config.toml
d_model = 640
norm_place = "peri"
positions = "rope"
extras = ["capped logits"]
init_std_qkv = 0.019
optimizer = "adamw"
warmup_steps = 420
decay_shape = "linear"
final_lr_fraction = 0.0
batch_tokens = [65536, 131072]
doc_mask = true
dataset = "wikipedia_en"
Each number is 50 + 12 x the weight over its row's rms, rounded and kept within 0 to 99. Layers, rows and columns count from 0. The size before them is the row's rms in percent of the matrix's.

# layer 6 attention value, 320x640, rms 0.0523, rows 164-189, columns 384-511
107:46 63 55 46 37 56 46 72 55 34 32 48 44 49 58 53 59 53 65 50 42 33 51 46 72 43 53 56 49 54 53 58 46 49 74 64 61 58 64 49 54 42 55 61 58 59 40 60 51 48 52 51 41 48 71 44 69 48 58 63 55 62 58 47 48 38 43 33 72 40 37 52 60 38 36 52 45 69 62 64 53 54 58 57 51 33 58 55 41 57 49 41 46 56 76 57 49 64 57 37 35 39 68 42 40 42 35 48 67 49 28 32 65 64 84 35 44 51 53 66 47 60 62 50 73 54 58 53
098:52 62 48 63 62 53 41 57 36 73 41 66 53 48 40 27 39 68 41 61 46 79 43 53 48 40 49 58 53 49 31 74 50 43 47 66 47 49 56 52 54 72 51 51 58 56 39 55 44 49 37 42 70 67 46 39 42 60 66 49 54 46 52 82 53 39 60 65 42 62 42 47 69 47 54 50 64 48 40 61 49 56 51 56 42 63 55 64 55 37 50 39 63 64 52 43 51 50 52 53 63 52 49 36 32 46 58 48 48 32 50 55 72 47 29 82 49 52 69 68 36 31 43 45 43 43 49 45
101:48 58 49 70 43 46 41 59 47 45 50 42 63 52 37 32 42 53 44 55 40 70 55 46 64 37 51 45 64 57 57 49 49 61 38 46 48 68 45 49 58 41 67 40 48 45 37 29 21 62 60 53 56 31 57 33 51 46 55 39 43 57 53 77 60 53 40 46 52 42 56 50 61 64 44 43 34 50 37 64 37 55 44 47 58 38 58 38 47 61 38 61 56 45 34 44 67 44 48 53 52 38 31 44 27 45 66 58 34 74 59 62 70 52 73 44 53 61 55 51 29 44 43 57 43 57 49 41
107:31 61 65 61 51 50 60 40 41 28 31 46 46 60 33 57 62 33 53 47 41 40 48 39 83 51 49 46 40 54 68 52 41 53 54 83 54 23 55 59 30 45 33 60 45 60 55 56 36 47 58 53 46 36 69 10 29 16 54 46 51 57 26 23 36 59 62 50 48 47 68 69 73 37 66 35 64 44 63 58 37 47 50 48 54 31 56 48 54 48 31 73 50 38 45 41 56 39 49 59 68 41 56 50 59 41 51 52 56 54 28 43 55 53 47 35 39 68 46 64 52 78 19 68 66 51 59 41
104:54 34 54 50 55 48 41 47 51 79 34 68 57 60 47 73 48 63 45 56 45 33 35 49 60 58 49 62 54 57 40 56 74 58 61 59 61 31 38 47 46 60 47 60 38 62 63 52 48 41 57 56 33 42 73 61 53 72 59 46 47 45 52 56 48 53 46 54 43 51 45 55 61 69 38 47 72 75 51 40 44 65 38 50 39 19 44 36 52 65 69 17 37 35 64 34 41 50 47 55 53 72 45 35 44 53 56 70 65 54 57 26 50 40 55 47 31 68 55 60 55 35 28 42 41 53 47 52
103:25 61 50 46 56 61 51 51 48 57 47 51 63 62 65 34 26 38 55 61 16 46 62 45 45 35 32 49 49 53 59 45 37 35 34 41 59 67 39 43 68 46 49 53 45 79 43 32 42 48 61 58 47 46 62 70 45 55 42 61 38 50 56 71 41 39 60 48 54 47 26 78 42 52 41 66 50 44 53 77 54 48 50 49 62 36 34 49 48 58 37 43 49 42 49 50 34 40 75 50 55 41 49 64 34 49 46 45 63 59 58 44 60 58 66 54 50 59 46 68 48 59 45 53 51 53 44 49
104:50 34 57 65 44 55 56 41 43 51 51 63 52 44 46 70 49 63 48 56 60 41 41 45 56 67 39 42 46 62 57 53 42 46 60 49 57 45 54 47 61 52 36 36 51 43 37 57 57 43 51 53 49 54 52 72 58 74 58 67 57 59 59 65 21 48 40 47 56 52 29 47 71 43 39 36 45 49 42 40 60 57 41 41 41 56 43 78 45 43 33 34 48 77 66 51 61 58 46 57 46 72 59 35 68 53 51 71 42 45 62 85 54 27 50 42 55 62 55 42 48 63 52 46 47 50 46 39
109:52 27 44 55 44 47 47 62 69 70 45 44 30 49 18 58 38 50 40 59 42 25 43 43 34 76 50 57 34 58 48 44 33 71 71 54 67 47 50 46 32 61 35 49 65 54 66 53 34 40 59 48 61 57 52 53 37 50 62 48 62 55 62 37 35 49 34 66 51 44 64 53 51 60 49 53 64 64 33 61 55 39 48 55 53 49 45 32 48 46 56 36 58 56 46 31 38 49 33 39 36 69 41 44 44 65 49 44 43 28 46 40 56 39 30 72 41 55 58 62 46 26 56 46 55 52 56 61
101:54 22 61 59 50 24 50 35 66 77 51 59 53 30 80 51 45 32 24 53 55 51 55 25 58 68 46 51 55 32 37 56 53 54 63 71 47 72 61 53 35 46 34 60 63 60 45 46 43 30 79 59 43 64 37 50 84 58 43 55 65 35 47 70 52 60 35 64 72 53 36 42 58 64 53 60 34 37 30 59 52 30 41 57 51 48 39 51 27 57 31 51 66 48 48 64 43 52 56 58 38 51 67 18 41 57 58 55 38 49 16 44 36 61 62 36 50 57 58 61 43 49 56 53 38 43 52 49
106:57 44 39 55 48 45 47 36 60 61 62 46 72 50 34 54 27 60 51 50 61 50 42 51 40 55 57 59 57 41 80 36 31 31 55 52 54 53 53 48 52 44 57 45 47 59 38 64 26 48 36 42 36 63 47 44 52 58 55 55 34 53 58 42 64 45 52 71 38 53 68 67 56 57 51 54 57 26 58 48 56 58 51 50 44 60 55 56 58 14 50 54 26 55 54 48 63 42 62 57 63 43 42 87 20 57 53 39 50 32 46 60 47 57 26 51 67 51 60 41 41 32 47 53 43 55 38 39
106:46 41 53 71 39 50 49 51 42 53 45 44 68 45 58 52 72 55 36 49 65 62 60 39 65 49 64 57 43 44 14 55 47 42 60 32 39 46 51 64 28 48 49 49 23 46 45 58 42 48 39 50 53 45 11 49 59 76 52 38 67 55 30 74 50 60 30 31 43 50 48 50 50 51 40 51 76 42 11 50 49 50 51 46 45 56 43 53 41 57 59 34 50 39 56 30 46 48 52 55 38 46 44 28 31 57 43 66 77 52 55 41 64 35 77 36 57 77 57 46 36 44 71 45 60 47 43 46
110:59 67 52 36 42 52 60 47 44 72 56 29 47 82 56 44 43 46 37 51 52 42 70 73 45 52 52 51 62 50 57 68 52 42 23 51 51 78 81 63 18 40 55 47 55 50 36 53 59 54 55 63 52 58 61 33 68 31 43 43 48 33 42 39 66 66 54 54 69 46 52 57 69 54 51 45 36 68 73 56 37 62 44 52 38 54 69 34 52 47 54 67 35 57 48 62 48 56 43 60 56 45 53 76 46 41 34 49 32 65 40 30 60 57 33 39 40 54 50 40 37 61 28 56 56 53 43 44
106:43 24 69 69 39 45 55 32 48 53 49 53 65 29 50 53 50 43 42 44 50 37 39 38 57 51 40 56 25 59 63 40 76 65 67 61 49 43 60 62 57 53 47 34 25 50 54 64 34 48 45 48 44 53 68 47 67 33 42 68 40 59 57 63 45 38 47 38 59 45 62 57 57 61 57 35 79 56 74 66 48 57 51 55 41 61 55 49 51 48 53 57 57 83 49 66 55 46 47 62 53 66 40 50 53 44 61 53 52 34 36 56 61 54 51 51 57 45 25 49 49 47 77 47 60 57 53 57
098:71 56 46 57 47 55 56 27 49 45 58 53 47 66 50 51 36 45 50 47 65 36 53 70 40 83 60 38 43 47 31 29 42 63 38 51 37 39 45 58 69 41 39 64 54 39 52 59 49 61 64 52 79 47 62 20 48 66 59 48 54 49 48 67 68 59 38 28 59 59 45 56 53 58 55 52 59 38 66 49 48 68 34 51 49 56 91 60 39 53 38 39 59 55 36 30 55 59 48 63 40 62 50 43 20 62 35 60 51 54 68 12 62 40 43 67 47 30 68 23 43 43 39 40 54 57 61 35
105:52 43 49 30 46 42 35 34 49 50 56 48 44 36 52 19 69 49 55 39 42 41 69 53 50 58 81 54 42 68 50 65 54 42 36 65 40 41 49 49 48 67 57 42 46 51 40 58 31 56 50 48 58 45 30 30 42 37 63 50 42 39 64 65 60 35 51 54 46 53 46 39 52 36 42 43 53 58 62 42 56 51 61 52 39 64 42 40 52 38 71 39 57 60 58 22 64 43 57 45 68 49 48 54 45 61 52 41 45 26 63 45 67 80 35 50 52 49 39 68 55 47 79 45 42 51 55 51
109:51 35 61 59 53 58 45 48 46 51 37 34 48 51 47 44 42 66 73 53 50 48 51 58 53 80 48 49 35 56 47 43 44 30 46 59 39 69 50 59 43 36 57 40 49 37 49 58 56 60 33 56 62 63 31 43 49 32 55 48 33 67 36 55 34 40 53 60 57 58 49 42 43 54 57 65 60 54 59 57 53 41 43 52 45 48 73 56 56 31 30 42 48 74 40 47 67 69 56 58 41 48 38 57 50 58 62 27 46 26 44 50 63 34 52 68 65 30 49 48 38 55 67 56 67 59 46 52
106:42 34 62 40 54 50 43 33 42 59 44 38 48 34 49 59 39 82 41 47 28 59 59 49 68 61 53 54 56 64 61 35 76 42 59 22 70 50 43 54 37 41 62 42 26 56 46 60 47 53 41 50 59 48 43 30 31 67 49 36 48 54 55 53 56 40 53 66 25 45 63 45 45 60 51 44 34 79 28 67 46 41 47 51 56 50 50 40 52 67 24 21 36 73 52 56 52 52 52 56 44 56 37 63 57 64 52 72 50 36 65 36 61 74 47 27 47 42 45 54 48 56 63 43 57 49 52 48
105:84 50 55 62 53 29 45 49 35 58 70 57 57 53 61 37 57 29 46 60 63 29 58 42 36 59 44 35 55 59 32 47 59 52 42 47 64 47 51 58 46 45 37 49 40 49 42 48 54 41 84 45 52 35 46 46 52 45 45 50 46 49 33 46 41 71 59 49 66 44 48 52 54 30 53 54 52 61 67 44 63 44 57 57 39 43 55 44 66 41 32 66 58 35 30 50 43 52 46 60 68 57 75 61 58 30 55 21 52 45 42 55 54 34 36 33 57 51 43 40 64 69 49 62 64 65 53 60
104:53 46 48 68 53 44 54 41 58 47 30 50 50 39 49 56 60 38 32 55 53 37 52 39 46 41 53 49 64 62 34 66 51 37 57 60 71 50 34 44 56 45 35 67 63 51 46 55 46 41 95 61 34 63 55 52 60 66 48 49 66 59 57 63 23 45 53 51 67 52 46 57 55 60 52 43 56 70 69 45 56 76 53 45 41 32 59 58 44 73 39 38 49 41 47 35 40 49 50 35 41 58 45 28 28 54 61 36 76 48 42 75 64 40 46 61 45 56 45 71 43 61 57 46 60 52 56 49
102:54 37 54 77 52 46 63 37 21 44 40 76 61 30 45 41 78 45 42 55 49 66 40 46 43 35 53 44 37 43 25 51 52 63 47 67 24 61 56 57 37 71 31 50 47 55 51 54 55 45 29 53 54 50 42 57 56 72 55 55 38 53 27 66 26 38 62 39 40 60 64 46 49 47 51 54 52 45 26 52 57 54 54 41 44 49 55 59 53 36 63 60 63 34 46 29 66 43 61 35 71 61 66 32 43 49 50 41 67 40 54 56 49 50 63 44 55 61 55 65 42 48 56 54 52 51 38 64
104:70 49 44 71 55 64 51 40 65 36 43 70 31 32 53 60 46 44 42 49 41 46 41 40 50 54 23 45 51 43 41 39 45 67 46 56 34 47 41 49 49 65 32 48 45 50 46 39 58 50 48 53 63 62 46 63 33 23 37 46 49 52 53 48 51 25 79 46 32 54 62 56 33 26 49 40 63 31 59 48 55 34 47 51 50 57 48 50 51 56 47 58 57 59 47 48 50 29 56 52 56 41 50 26 58 42 43 61 63 36 51 50 45 50 50 58 46 51 38 60 59 46 57 50 34 51 32 51
108:56 63 51 52 48 47 47 32 62 55 45 45 51 53 69 43 69 55 42 56 35 34 54 63 59 61 40 51 66 60 48 48 51 42 61 56 44 53 55 60 31 54 44 42 36 52 41 58 60 50 53 64 63 56 67 69 48 43 54 48 50 41 38 99 59 55 58 49 62 38 23 39 45 59 39 56 35 59 47 38 59 50 50 51 46 40 55 54 57 51 46 54 51 64 55 51 53 52 55 78 40 52 58 38 31 63 42 57 45 28 61 00 68 61 35 62 64 62 60 61 57 44 29 57 46 53 45 65
103:37 35 49 47 58 52 36 19 47 48 51 58 43 38 19 60 42 49 32 54 40 36 43 63 56 75 61 56 31 61 25 36 65 48 41 43 70 61 42 43 54 48 34 46 40 59 51 51 32 58 57 58 55 44 65 30 42 80 64 37 73 43 61 55 33 48 56 63 43 43 55 72 46 41 43 50 35 51 66 35 31 73 41 63 34 27 40 59 58 59 50 46 64 47 40 43 49 24 51 50 70 32 51 59 34 60 30 71 69 39 71 78 75 58 40 33 55 62 58 50 40 51 56 40 49 54 49 36
113:58 61 46 60 58 64 52 64 45 60 43 48 45 56 58 63 41 61 38 45 70 43 52 43 59 41 24 46 48 54 53 70 50 48 47 43 73 59 68 46 29 62 57 46 56 54 59 60 43 66 62 61 61 47 72 71 42 67 51 30 50 53 55 77 56 39 55 52 80 56 56 41 60 60 42 55 62 41 44 46 49 61 46 48 53 54 44 54 57 64 46 46 78 45 63 37 47 71 54 41 56 66 33 37 53 55 51 59 46 46 51 65 51 45 47 68 45 61 57 54 52 48 44 50 57 49 64 56
106:47 55 39 22 45 64 68 45 57 60 61 38 35 36 50 50 30 49 63 56 56 39 50 45 65 48 63 57 48 54 54 51 57 54 51 59 83 30 69 42 63 51 42 60 56 43 69 68 55 48 55 63 37 40 27 41 51 53 45 40 51 41 49 44 35 60 67 56 66 51 61 65 47 51 43 57 81 73 63 44 32 55 38 54 51 75 67 49 53 58 61 47 60 63 54 72 30 52 67 26 33 48 48 51 44 52 76 53 57 60 49 78 80 68 51 60 39 48 39 37 63 50 65 45 56 56 75 34
104:47 39 60 56 26 27 53 40 45 44 41 40 76 52 51 57 50 47 57 42 40 47 65 44 59 53 39 46 22 62 52 74 34 55 58 49 49 37 61 59 61 37 65 73 74 42 42 52 41 18 38 55 42 40 59 60 63 44 44 69 49 49 47 57 47 69 44 55 47 55 33 37 54 64 55 40 58 47 60 62 65 34 54 68 47 28 45 51 55 48 52 38 37 58 54 31 51 44 40 45 43 47 48 34 61 57 57 51 34 35 38 64 47 56 56 66 42 27 52 56 23 62 47 47 31 45 47 50